{"head_dim": 64, "d_mlp": 512, "qk_norm": true, "tie_embeddings": true, "extras": ["capped logits"], "steps": 3607}
Each number is 50 + 12 x the weight over the matrix's rms, rounded and kept within 0 to 99. Layers, rows and columns count from 0.

# layer 18 attention query, 128x128, rms 0.192, rows 21-71, columns 64-127
34 15 67 37 47 59 50 56 71 41 56 52 37 72 58 49 78 30 39 21 47 54 36 33 44 59 63 28 79 45 85 49 42 47 20 42 56 49 57 23 80 29 57 33 38 48 62 48 68 56 53 35 59 41 55 58 33 69 49 56 34 45 56 49
53 65 39 56 58 31 68 61 31 30 47 52 63 35 58 40 25 71 56 58 52 59 53 63 59 58 35 80 43 60 36 54 58 64 83 41 52 71 41 64 21 79 38 28 65 47 64 60 36 39 71 42 58 67 48 45 50 54 56 54 50 36 42 42
45 55 46 54 58 47 49 52 54 43 47 37 34 35 49 70 51 49 41 36 51 54 33 49 48 35 64 43 41 37 50 77 65 54 37 41 51 45 56 44 42 32 53 57 54 45 34 56 66 51 34 65 36 61 36 84 51 47 50 49 54 41 54 43
49 52 45 73 40 48 59 43 49 43 41 44 32 50 58 51 31 56 49 50 60 39 69 60 57 70 37 61 50 41 55 64 53 45 38 45 57 25 60 57 40 46 54 58 58 43 54 67 32 63 40 48 44 40 42 50 47 21 52 40 37 36 51 46
53 59 45 47 49 50 40 74 51 61 57 38 48 47 54 42 41 67 49 64 46 76 30 51 44 47 47 64 49 25 55 32 55 40 67 52 61 50 55 65 41 60 47 39 44 34 43 57 59 37 50 57 36 50 48 53 65 48 50 33 30 37 28 50
62 52 60 38 53 59 69 43 64 41 52 62 74 47 56 33 66 68 44 52 36 30 33 53 42 59 69 66 47 60 34 48 60 49 45 37 40 68 67 30 64 55 24 33 43 61 37 35 62 45 50 59 46 55 44 38 45 39 43 44 43 40 53 36
49 52 49 64 32 55 52 65 49 33 35 58 56 62 63 38 41 34 56 64 49 69 56 60 48 69 22 55 48 60 43 40 49 82 73 60 40 57 44 61 40 67 38 44 59 40 75 70 45 55 63 43 48 27 57 28 62 40 57 31 23 62 40 63
52 72 33 80 41 56 21 51 45 46 71 53 35 45 59 45 38 74 56 77 59 85 39 66 58 53 37 49 62 49 42 49 47 62 45 55 55 47 37 57 61 69 44 41 46 40 53 51 35 55 38 69 31 60 61 46 59 62 53 41 41 36 41 45
50 58 35 32 47 44 49 62 70 47 49 37 52 39 61 56 33 45 46 58 48 73 41 45 50 25 39 45 53 20 63 43 52 30 71 52 50 55 44 58 54 55 42 59 52 48 40 62 47 45 58 39 34 60 65 68 65 56 46 49 48 54 56 57
58 43 58 51 58 55 55 54 44 53 53 41 47 33 61 63 39 45 43 50 48 34 41 36 49 50 46 45 36 47 70 56 62 38 53 36 46 40 47 49 42 57 60 35 45 55 47 44 54 48 63 45 50 44 69 48 63 44 46 56 37 48 45 49
38 58 59 36 49 64 61 49 41 44 38 60 56 49 50 25 56 56 50 65 57 38 59 54 57 73 50 56 47 58 50 34 54 41 75 56 40 41 48 44 41 44 36 45 37 57 54 64 57 29 74 59 50 45 64 48 50 50 32 54 43 43 28 44
45 27 56 19 53 42 56 68 58 64 54 49 40 53 55 50 64 46 25 24 52 50 42 47 53 45 54 36 59 46 63 46 45 35 39 52 55 47 63 56 54 41 70 46 64 49 53 44 55 48 62 45 55 48 64 77 58 69 51 45 44 34 53 53
45 44 48 57 70 31 53 37 58 58 58 44 36 49 47 55 39 38 52 27 58 41 44 57 47 35 36 51 34 50 53 62 59 43 40 56 51 51 42 39 36 41 60 48 44 51 74 45 55 78 45 48 39 55 50 69 29 30 54 63 46 60 45 61
46 65 20 50 47 54 35 60 51 43 60 54 54 46 62 35 31 57 54 60 40 57 54 58 64 49 48 53 80 42 45 39 52 71 46 39 63 60 47 58 53 57 33 49 49 42 45 45 55 40 45 59 57 70 49 53 68 53 65 43 48 54 38 46
54 61 45 66 49 57 23 45 67 59 69 53 73 84 41 50 62 58 44 36 34 71 53 42 25 54 48 64 60 52 52 34 45 35 84 54 48 66 55 47 34 70 17 52 43 45 49 50 45 38 50 51 29 53 63 49 51 55 47 43 55 57 40 46
59 13 54 30 40 52 50 61 39 37 40 62 48 45 79 27 54 52 58 73 44 45 46 62 73 49 53 53 51 55 52 61 47 55 18 57 47 41 52 44 60 40 64 29 42 59 64 51 40 62 59 44 66 53 33 35 17 43 44 73 41 48 58 55
34 54 55 40 35 68 42 41 46 52 61 42 38 50 25 71 35 39 41 61 64 53 51 32 47 38 48 59 48 43 66 38 55 41 48 51 43 50 31 56 51 42 50 64 25 62 38 55 58 59 51 36 51 52 64 35 58 58 52 49 36 52 58 45
43 47 43 66 52 36 64 25 45 52 32 58 52 59 42 49 51 58 44 39 52 48 59 58 40 67 39 66 51 52 48 52 31 68 60 62 50 61 66 48 29 59 40 48 50 51 71 60 47 69 35 35 57 33 53 16 47 22 44 53 46 38 58 49
62 22 64 61 52 33 60 67 53 44 28 54 51 51 58 49 64 42 59 55 60 62 51 68 71 50 45 61 41 65 50 71 48 71 22 65 31 43 52 36 49 50 40 22 48 57 73 57 34 61 58 46 44 37 45 30 34 66 50 64 36 50 55 55
49 55 60 52 32 63 48 46 63 31 40 28 42 50 46 54 49 47 52 42 69 56 45 15 40 54 55 33 55 62 50 52 48 42 41 40 45 37 24 40 66 41 58 47 36 57 63 63 64 38 60 48 78 34 52 46 37 31 41 49 62 56 47 63
51 40 48 22 41 46 43 65 53 77 42 51 30 64 55 50 49 42 49 79 34 48 39 26 64 43 51 33 51 55 55 41 59 21 44 49 58 50 69 71 42 33 73 81 24 57 42 29 35 54 38 46 41 62 39 54 63 28 57 53 59 50 53 63
40 55 57 66 34 54 35 42 50 49 50 59 52 74 63 49 45 44 44 42 49 62 40 38 49 55 34 48 39 59 50 47 54 39 51 63 61 41 36 59 45 59 43 51 56 48 65 64 39 74 44 45 47 51 47 41 38 33 47 55 46 51 48 54
54 46 62 47 49 53 28 47 51 68 42 48 63 74 37 74 47 49 50 37 47 54 44 11 32 47 39 45 55 58 56 53 46 37 51 42 65 40 46 58 44 33 47 48 59 54 48 47 35 43 50 61 60 35 54 55 68 40 53 50 61 63 46 52
63 55 55 54 36 49 53 36 44 51 40 40 40 68 29 70 45 63 66 57 54 59 38 33 40 43 48 36 36 56 50 56 44 59 53 59 49 46 45 67 34 38 45 44 51 40 53 51 61 41 54 50 70 44 33 45 72 56 59 35 58 44 50 55
54 27 52 27 65 31 39 50 36 89 43 46 46 76 46 42 55 42 51 50 49 51 49 70 43 41 42 39 59 46 45 40 38 73 49 53 44 78 58 55 43 53 51 41 57 41 46 41 40 54 56 41 43 38 55 33 64 52 34 39 55 63 56 65
39 40 37 25 57 68 40 36 55 70 67 42 29 61 40 79 41 53 16 08 49 52 55 30 43 39 57 27 60 52 50 25 61 34 57 64 53 49 69 51 33 44 49 82 35 54 41 28 63 51 58 61 39 51 49 67 76 53 62 29 56 55 41 65
57 32 44 37 54 47 53 70 58 41 34 33 52 28 60 59 50 59 37 79 59 69 44 53 69 42 46 58 52 43 45 44 44 47 55 67 51 46 69 45 53 34 65 65 39 50 51 51 34 56 63 52 43 51 52 31 53 59 55 46 49 29 71 62
53 53 60 38 65 32 32 38 31 74 49 56 33 79 44 46 33 67 58 67 58 49 41 47 44 37 35 65 44 49 64 44 55 46 37 38 57 63 39 58 46 60 59 39 36 66 43 38 62 53 38 34 57 70 49 41 57 63 53 50 23 46 45 48
42 58 58 48 55 45 37 54 62 43 41 37 58 59 45 37 46 56 64 58 65 82 50 38 68 55 32 48 52 29 42 56 32 58 78 48 72 75 48 60 58 40 41 55 59 32 46 63 44 31 63 50 46 63 52 63 58 40 40 52 49 59 29 44
35 07 61 37 56 44 72 49 50 50 33 51 43 50 56 58 69 31 41 21 57 39 60 37 57 53 53 35 36 63 44 49 53 41 57 68 45 55 55 29 57 31 48 54 40 45 69 52 54 67 73 37 61 29 37 50 18 40 42 57 55 56 52 53
30 71 41 63 54 58 49 54 51 32 31 29 35 40 54 49 28 56 60 46 67 75 41 59 59 54 38 59 30 47 31 50 51 57 77 52 57 60 26 63 31 58 66 41 53 32 62 60 58 53 65 62 58 54 42 59 47 51 67 31 33 49 37 46
50 44 23 47 47 64 59 47 80 32 55 53 45 33 57 42 63 37 47 46 19 64 63 61 61 64 52 57 62 33 52 59 48 58 66 30 62 64 62 55 45 61 30 39 66 36 54 53 53 44 56 58 50 51 50 55 48 47 52 37 49 51 46 45
41 42 76 45 53 63 68 33 38 61 54 68 42 56 38 58 58 42 54 60 60 29 51 47 51 47 46 27 35 50 66 42 49 28 28 43 57 49 26 46 62 47 75 52 47 61 54 16 80 36 64 51 40 43 51 32 58 65 53 60 49 61 35 64
48 13 83 28 56 50 58 57 47 71 42 55 61 64 60 63 64 55 49 61 62 35 34 47 49 53 29 21 37 53 61 55 52 39 57 52 70 35 55 48 57 44 76 56 64 40 63 44 53 50 50 43 63 32 47 38 55 48 53 57 18 53 37 55
57 36 76 77 48 41 56 48 45 60 29 45 49 67 40 62 35 54 43 38 68 53 67 47 62 47 51 52 41 58 51 62 53 62 34 77 32 47 49 30 45 25 28 49 31 58 59 68 32 56 54 58 38 38 44 33 40 56 37 61 42 55 62 62
54 31 70 65 55 34 57 58 59 53 11 26 52 56 55 29 68 38 50 29 65 70 44 50 49 53 65 46 40 51 31 64 42 36 52 69 50 40 49 55 20 37 52 63 63 27 51 71 35 45 59 49 58 32 12 55 52 39 35 59 67 64 48 68
65 37 60 69 54 47 58 45 46 53 44 48 54 69 61 42 55 56 56 46 55 43 50 44 37 52 52 51 32 65 52 57 51 45 41 49 27 40 48 34 51 60 51 29 38 69 64 49 40 56 55 34 59 37 52 37 25 57 49 64 56 55 59 58
63 40 56 70 62 71 43 39 44 44 47 49 45 51 54 41 67 40 34 35 36 28 51 49 40 55 73 43 54 81 56 50 68 41 28 45 24 39 42 28 48 46 50 35 44 67 42 44 57 57 48 69 47 38 44 28 36 52 43 59 64 67 50 74
55 40 41 41 58 56 40 79 62 46 53 33 62 34 58 50 50 63 52 66 47 69 39 49 60 35 46 55 64 38 52 53 60 47 43 39 48 54 39 43 67 51 31 32 34 51 50 59 34 29 57 68 46 51 56 64 53 56 44 48 49 47 53 41
37 59 47 35 46 68 56 42 52 17 58 41 58 31 50 51 45 54 39 53 63 47 66 54 46 39 58 52 65 50 45 47 49 28 60 54 32 48 51 43 48 29 54 67 55 56 35 43 70 51 78 38 62 76 46 74 53 63 61 40 41 48 59 44
47 40 55 55 71 55 57 58 59 47 32 38 35 59 68 71 54 20 45 24 53 39 43 46 49 40 62 38 43 66 47 69 58 48 41 54 44 38 64 24 48 12 67 48 46 44 73 41 44 56 61 78 35 24 37 71 34 44 56 52 54 74 59 75
62 21 69 35 39 46 62 58 25 74 41 55 52 40 33 50 55 41 58 69 50 42 49 45 51 53 50 53 46 44 74 52 50 56 25 52 57 41 37 54 48 42 55 42 50 51 45 56 51 61 34 28 63 27 51 19 57 39 42 68 42 44 50 49
53 45 58 60 33 60 57 58 68 35 38 41 48 60 58 26 62 27 47 52 66 66 49 48 57 54 61 67 47 64 47 64 49 43 44 59 43 38 49 33 54 34 42 48 50 51 58 70 47 55 58 54 48 31 36 43 23 55 49 61 44 70 60 61
52 52 39 32 23 83 39 65 47 43 66 49 42 57 58 61 29 41 35 53 28 48 54 31 37 47 53 40 51 57 51 48 36 45 70 66 23 54 41 51 54 43 43 68 42 50 69 63 42 62 50 51 55 28 58 52 44 51 38 41 65 59 53 55
73 47 66 57 69 54 38 56 44 59 67 55 42 77 64 56 50 36 55 55 43 34 33 67 43 49 51 27 54 59 41 75 70 62 37 53 19 47 57 66 39 38 46 55 56 71 50 32 35 65 29 45 44 38 68 50 64 56 72 33 46 82 62 66
41 67 15 47 38 12 38 55 64 36 45 49 65 63 60 44 56 72 54 56 51 84 57 44 59 47 49 65 29 19 51 47 58 37 92 61 40 46 57 48 67 49 40 54 48 52 24 77 32 46 56 51 51 79 60 65 47 59 47 58 63 39 61 36
37 67 74 63 41 38 47 45 44 41 65 41 52 52 49 64 63 42 43 30 71 55 45 44 53 43 63 59 51 64 56 51 62 36 35 53 58 41 43 43 50 47 70 46 61 41 36 57 65 56 59 38 50 45 40 58 45 31 43 52 56 58 58 38
56 45 67 59 45 41 63 50 44 45 53 60 58 37 65 41 71 59 71 67 50 47 45 71 45 64 59 64 62 45 49 68 39 83 22 58 57 59 63 51 61 42 45 49 47 49 73 58 51 61 38 47 46 19 45 46 53 51 45 55 48 52 75 52
38 64 39 51 27 55 63 47 49 48 48 53 53 44 14 37 60 52 45 50 30 71 32 10 40 70 49 83 56 58 37 33 46 55 56 55 52 62 39 40 52 47 42 50 59 24 19 63 62 58 57 47 59 57 43 55 58 34 71 35 51 21 64 23
44 55 25 54 35 58 38 40 48 39 62 74 61 52 77 51 41 51 46 61 55 64 74 64 51 61 63 41 46 60 56 44 55 47 47 53 60 53 73 30 64 67 51 48 45 53 69 51 35 44 49 62 33 64 50 57 60 49 56 48 56 43 53 27
51 32 25 31 51 62 59 56 59 66 41 52 61 27 55 50 46 35 39 46 48 45 53 42 47 43 53 21 48 54 59 27 50 41 46 64 54 37 60 39 58 42 58 64 46 42 63 50 56 76 56 60 41 41 29 43 65 33 50 44 58 40 52 70